python train.py --n_layer=8 --d_model=192 --n_head=3 --n_kv_head=3 --head_dim=32 --d_mlp=448 --vocab_size=2048 --activation="swiglu" --norm="rmsnorm" --norm_place="pre" --norm_eps=1e-05 --positions="rope" --rope_base=10000.0 --rope_fraction=1.0 --qk_norm=false --attn_scale=0.177 --bias="none" --tie_embeddings=false --parallel_block=false --init="orth" --init_std_qkv=0.0229 --init_std_o=0.0 --init_std_up=0.0229 --init_std_down=0.0 --optimizer="muon_variant" --lr=0.00494 --weight_decay=0.022 --lr_head=0.00535 --grad_clip=1.0 --warmup_steps=200 --schedule="wsd" --decay_fraction=0.813 --decay_shape="cos" --final_lr_fraction=0.0 --batch_tokens=8192 --seq_len=512 --doc_mask=true --train_tokens=95800000 --steps=11695 --dataset="wikipedia_en"
Each number is 128 + 32 x the weight over the matrix's rms, rounded and kept within 0 to 255. Layers, rows and columns count from 0.

# layer 5 MLP down, 192x448, rms 0.0452, rows 0-55, columns 0-55
[[121 144  79 128 134 152  96 119 158 137  81 210 157 130 188 104 117 104 150 120 110 167 149 141 142 105 164 183  95 128 179 113 146  82 142 131 158 141 185  89  82  97 152 121 121 138 173 150 105 122 140 173 131  91 135  80]
 [208 114  87 140 123  70 145 107 140 155 162  93  90 195 124 147 171 121  95 134 138 165 115 178 123 143 140 170 116  80 145 115  94 103 146 125 175 198 110 135  73 133 136 138 106  85 125 149  85  64 135 122  95 119 147 151]
 [ 97  99 154 127  98 125  96  85 110 120 117 136 153 145 101 167 150 111 116 150  91 105 135 177 170  72 126 114  96  72 111 116  82 123 124 145 124 107 136 118 100 135 141 112 130 133 199 131 103 103 124 210 147 144 124 160]
 [122 117  39  98 186 137 138 144 165 142  83 135 103 126 106 104 165  82 133  76  74 118 108  85 117 157  97 149 173 109 129  31 152  67  96 102 153 141 134 105  90 119  88 114 164 139 146 143  68 142  81  91  91 118 120  84]
 [181 149 131 154  92 156 153 124 134 138 105 142  92 155  76 148  82 109 191 158  64 181  90  97 148 160 126 145 128 181 130 130 145 170  97 126 134 151 134 137  79 120 111 143 189 131 122 136 111 113 102  99 128 110 119 168]
 [103 142 143 156 119  96 132 162 152 119 136  56 103 153 101  92 136 122  97 111 143 104 138  77 111 178 133 152 124 140 118 120 175 101 110 157 106 158  99 107 164 107 132 164 137 114 179 188 142 123 145 186 113 127  98 145]
 [109 134 145  71 124 154 137 144  77 174 113  98 119 118 147 154 136 146 161 132 104 106 172 124 111 169 117 124 208 128 143 129 139 143 143  69 149 150  98 148 113 130  89 106 116 138  98  96 128 119 142  97 118 148  83 107]
 [118  78 112  76 148 172  99  92 137 154 142 131 138 237 160 106 133  86 166 196 162 142  94 119 113 107 146 137 107 138  96  95  78 164 127 161  99 127 158 119 134  80 142 122 146 130 113 106  74 188 103 140 169  83 114 137]
 [107 172 100 124  64 181 105 111 123 173 126 152  97 158 138 101 108 132 117 157 114 139 147 129 156 186 118 147  67 188 146 137 124 147  82 161 169 120 137 104 125  84  80 158 119 123 146 207 110 118  97 163 164 108 130 129]
 [114  74  92  95 187 109 123 163 132 115  65 113  85  59 148 140 135  75 122  61 127 126 163 168  93 131 175  88 189 142 120 127 170 132 165 132 154 134  86 176  94 115 113 117 117 135  54 142 130 129  86 109 168 159 124  71]
 [137 161 127 140 131 109 120 149 131 174 134 128 110 148 120 144 160 159 133 188 129 127 141 143 132 135  98 125 105  72 151  79 135 143 153 206  85 148 133 117 164 139 135 122  89 153  85 141 170 112  89 119 115 117 123 106]
 [ 57 143 149 160 104 171  85 111 161 174  99 119 203 117 109 109 123 166 107 178  46 126 109  99 133 127 113  91 179  97  96 142 134 132 131 135  94 103 209 155 109 125 128 139 140  88 173 167 108  35 192 113 119 101 171 144]
 [152 147 119 122 179 122 120 147  57  96 103 135 119 107 151 103 188 115  98 111 174 135  96 160 102 127 150 115 126 144  92 146 111 108 110 110 127 102 136 122 137  95 137 139 101 110 116 119  77 107 100 166 146 142 105 202]
 [139 145 120 101 102 104 162 139 135 153  78 127 131  97 126 118 140 109 121 128 128 135 104  80 106 129 180 139 136 122 130  99 133 124  85 172 195 132  98 115 119  97 117 108  81  84 145  71 105 112 146 209 144 143  79 109]
 [161  78 164  82 163 147 151 130 170 143 110 207  89 185 101  98 156 125  79 124 151 162 116  99 188 160 124 162 173 103 154 114 130 127 120  91  92  98 101 132 119 111  72 138 136 129 114 134 163 123 123 135  92 154 103 139]
 [126 154  67 109 108 213  95 184 165 174 133  63  65 144 100 129  71 185 109 169  95 209  73 125 151  84 138 129 127 162 127 137  79  96 170 176 180 124 113  65 155  76 121 134 148 171  93  90 157 165 116 166 175 146 111 212]
 [ 85 197 128 152 158 148 149 143 200 105 114  83 139 111 110 117  72  91 148 123 119 106 148 157 178 146 130 156 122  87  95 140  85 109 151 107 108 114 144 125 117  91 149 145 185 100 106 122 183 148 106 153 213 138 122  98]
 [110 179 135 185  90 116 178 115 120 197  81  71 108 156 170 159 119 142 151 157 121 117 112 157 119 150 111 143 139  97  95 105 115 140  93  92 141 157 107  70 114 125 209 139 150 107 121 125  94 142  91 118 125 111  95  91]
 [107 125 122 140 119 119 116 143 117 134 188  85 100 127 140 192 165 147  89 150  73 150 191  88 117  89 138 151  97 166 113 209 181 155 147 157 135  61 113 109 160 165  82 114 150 125 140 152 184 157  96 147 140 122 108 126]
 [150 138  95 207 133 125 184 156  63 106 135 131 142 127 160 110  96 110 114 162 147 128 154 128 130 118 120 109 125 142 130  91  61 187 122  67  82 115 122  96 115 138 121 156 100 119 165 177 123 141 148 113 114 134 144 176]
 [120 120 124 104 134 153 129 182 147 109 128 109 138 101 116  74 196 139 159 161 136 165 166  72  75 116  90 178 102 104  68  94 155 174 182  99 110 105 152 135 129 150 162  75 104 107 147 154 136 110 155 169 104 109 111 146]
 [135 129  88 170 149 121 186  99 111 112 115 182 119  96 183 186 175  94 173 129 134 120 125 118 134 148 116  59 171 137 145 146  84 140 149 130 135 121 135 127 152 140 118 118 179 123  60 131  65 121 125 131 125 138 145 131]
 [101 133 166 136 126 125 132  70 126 144 143 145 151 156  73  86 117 149 136 129  55 192 134 136 126  91 131 189 214 146 151 117 178 104 147 119  95 121 105 166 126 159 186 104 107 139  53 145 160 102 136 150 155 106 116  86]
 [127 104 114 167 102 134 106 108  93  43 160 140 143  97 159 101 134  89 141 111 122 133 205 134 180 156 118 129  66  87 119 117 145 176 108 123  98 172  70 115 126 119 162  88 116  85 137 139 128 127 175 130 112 140 128  88]
 [104  98 144 112 168 114 158 166 125 151 167 173 147 117 125 134 150 148 117  87 117 102 105 155 112 142 146 104 102  92 176 129 102 132 123 166 130 158 128 123 119 130 116  86 168  94  78 121 127 117 109 136 124 124  94 169]
 [125 153 152 127 162  72  89 127  54 106  69 149 150 152 150 117 215 146 165  61 143  72 110 144 158 141 152 138 134 128 178 139 184 162 145 205 113 173 134 110 170 144 114 152 136 126 134  82 123  64 129 129 178 194 158 138]
 [143 164 177 123  83  93 157 171 101 104 128 138 158  90 153 134 118 127 122 118 174 121  69 118  72 128 112 124 155 148  75 152 163 141  88 126 153 153 128 108 124 132 132 166 154 121 124 103 111 147  82 124 145 145 149 120]
 [149 174 141 145  66 161 140 140 160 113 141 107 163 110 131 157 107 125 104 137 136 118 144 161 117 144 138 150 131 111 104 171 139 115 141 115 150 167 142  90 112 106  79 159 166 166 138 142 146 133 164 179 137 150 115 127]
 [147 137 131 135 186 125 144 199 141 148 136 126 118 134 106 169 172 109  77 160 137 105 132 114  77  68 104 160  49 137 127 106 149 155 152 137  75 168 110 118 191 218 100 125  93 177 116 142 123 164 138  99 129 116 102 102]
 [140 111 138 122 165  92 200 160 110 144 159 108 170  82 137 126 110 130 161 117 155 162 130 126 172 135  97 137 107 152 138 187 144  98 120 127 141 130 109 148 101 176 107 137 131 119  73  88 174  77  85 133 140 176 171  90]
 [131 134 127  60 125 170 158 160  78 126 103 147 160 140 107  90 110 138 134  97 127 148 175 102 134 110  86  99 193 155 105  93 198 110  79 163 153 175 152 145 140 111 137 121 122  79  68 142 143 195 121 133  98 165 121 176]
 [127 173  99 106 110 157 116 101 122 127 156 128 139  62 128 108 181 115 115 135 110  99 180 145 183 173  70 167 146 145 128 146 160 128 110 146 189 148 172 150 144 116 157 166  92 106 124 124 212 104 107 141 141 130 120 124]
 [102 142 138 150 158 100 106 124 114 169 140 166 142 133 124 126 151 136 157 118 109 104 164 143 120 147  90 134 120 165 154 125 125 142 116 123 148 115 104 160 108 103 144 136 142 126  55  96 155 108 183 150 117 119 122  66]
 [132 131 146 121 119 108 166 169 124 117 134 113 193 110 141 171 199 107  94 130 131  97  88  93 164 142 139 143 122 142 104 110 103 102 114 106 147  76 120 177 128 195 150 106 194 186 144  81 103 143 176 133  96 161 149 112]
 [151 151 115 130 141 127 162 159 152  83 161 126 159 155 119 115 106 111 105 122 101  60 128 162 151 130  92 140 109  79 169 103 147 161  77 107 115  90 136 114 120  98 103 112 109  97 101 105 153  85 139 140 158 111 146 172]
 [153  93 124 181 136 109 102 160 135  82 125  97 139  94 127 161 146 165 107 116 101 186 136 165 133 116 186  86  68 158  98 207 105 110 138 132 186  95 144  69  46 125 121 133  94 143 104 103 109 120 131 104 122 142  98 170]
 [130 172 184  94 132  70 104 164 142 143  72  92 215 112  94 141 120 165 167  97  83 147 129  86 171 115 165  79 125  95  87 134 130 135 146 138  75 180 143 126 133 156  79 123 140 105 116 117 132 201 155 129 110 130 172  91]
 [ 65 129 126  97 180 166 124 131 119 127 139 202 112  98  99 132 164 133 183 153 122 201 160  93 154 172 106 133 166  95 148 129 166 147 133 115 111 106 174  77 175 153 129 179 141  92  91 142 160 183 177 125  87 130 124 124]
 [111 105 136 110 179 106 112 142 153 140 133 140 181 121 154  84 112 111 115 156 115 164 171  81 108 144 101 139 170 185 175 112  87 156 117 147 159 150 190 115  78 130  90 132 116 145 161 102 138 141 201 195 121 102 130 115]
 [105 115 132  58 155 127 139 111 156 198 119 117  96  84 160 115 109 143 108 168 163 129 129 150 121 130 149 119 107 120 120  47 138 187 123  87 149 135 133  65  97 139 153  96 173 155 157 131  83 171 133 142 138  93 134 161]
 [ 90 133 114 113 118 137 136 105 168 112 119 152 188 115 114 154 134 140 155 138 156 144 119 120 132  84 109 173 183 145 165 189 107 168 112 169 125 109 229  95  82 119 124 102 157 154 123 126  87 146  94 101 218 109 146 113]
 [123 165  60 142 201  94 156 126 134 122 129 166 145 104 107 177 169 114 160  84 120 156 107 176 131 156  78 121 122 155 105  98  93 141  88 129 105  82 148 113 118 125 160 134 123 109 105 118 198 137 127 147 136 134 151 101]
 [123  79 163 131 157  62  77 128  86 108 170 178 141 123 159  95 119 132 190 176 101 135 170 103 138 126 105 101 144 122 139 136  67 149 157 135  90 143 148 163 141 149  84 123 122 121 122 150 101 129 172 162 109 118 141 119]
 [111 149  92 178 154 105 148  70 200 115 115 118 106 147  70 154  88 150 131  81 189 146 157 123 128 187 183 108 143 139  36 173  94 136  67 125 104 154 159 185 144  74 126 167  70  82  78 186 137 167 167 122 162  87 124 122]
 [ 66 114 152 101 104 107 144 140  84  98 139 116 132 103 184 136  34 135  88 137 131 160 162 113 162 140 134  86 161 138 150 103  39 173 144 132 136 137 195 116  99 118 129 149 147 116 137 123 155 136 169 158 104  86  89  83]
 [146 135 165 107 127  97 125 142  72 139 110 141 129 132 123 108  98 147 134 172  87 133 146 128 145 115 155 126 152 135  95  94  93 129  92 111 153 119  71 152  95 187 152 123 108 164 142 158  86 110 164 157  93 111 159 111]
 [ 60  42  74  85 195 115 136 132 100  88 110 175 124 134  48 119 146  95 129 115 108 151 137 154 174  90 151  87 135 159 152 101 108 156 201 106 142 135 110  73 150 110 119 106 150 105 154 109  54 159 174 187 134 114 160 168]
 [105  67 122  75 108  85  60 114  92  39 131 144  98 119 198 161 179 134 143  87 157  64 208 103  92 125 135 140 183  90 125 148 126 133  93 136 170  92 126 148 127 118 158 133 168 145 149 201  98 155 109  99 122 166 158 124]
 [108 136 182 116 155  51 175 123  91 129  89 163 143 137 110 125 119 116 105 116 128 115 167 116 129 151 152 174 101 117  85 189 151 189  79 199  47  94 139 175 143 104 163 134 145  95 141 173 122 118 108 129 145 124 110 140]
 [190 177 154  89 137 130  63 168 109 113 149  76 130 129  33 121 106 100 129  99 127  71 194 227 106 157  81 109 203 146 159 171 196 136 124 105 141 106 120 130  93 157 134 101 119 156 129  99  96 198  82 132  67 107 180 130]
 [152 129 114 138 113 149 115 102 129 104 163 133 132 122 195  99  91 161 129 138 105  80 104 135 144  58 139 170 101  87  76  94  72 149 159  98  91  60 156 123  76 163 110 103  46  83 141  90 145 163 123 124 170 163 131 111]
 [ 65 143 116  92 114 105 148 180  96 169 131  97 115  95 144 100 118 134 111  99 141 107  97 176  58 169 149 105 150 166  67 172 135 130  88 125 178 159  71  97 138 138  75 107  76  80 119  96 129 130 172 115 178 111 105 162]
 [151  53 113 168 119 135  95 109 127 153 147  90 171  75 105 134 150 138 150 141 159 123 119  70 136  72 124 140  93  70 180  80 100 129 103 198 156 173 120 101 169 141 109 144  96 156 180 123 110 154 173  82 139  94 186 171]
 [138 124 124  65 105  74  85 140 143  84 124 123 182 139  74 131 109  86 107 112 170 132 116 152 176 110 107 108 149 125 109 148 154 128 146 162 114 129  81 136  97 115 110  98 160 154  82  89 137 105 149 184 134  87 119 105]
 [105 104  88 184 137 126 160  80  81 119 159 142 169 138 132  94  85  95 201  58 134 116 137 140 142 150 125 158  92 158 158 108 160 117 102 168 118 111 104 109 140 165 115 145 181 129 130  95  99  81 175 111  91 106 117 139]
 [129 163 170 147 141 147 145  82 113 101 139 114 135 159 135 162  72 109 111 105 152 104 135 163  79 107 124 166 168 108 183 112 104 168  87 118 100 131 166 129 147 169 105 102 174 203 203  95 156 128  86  99 168  96 135 149]]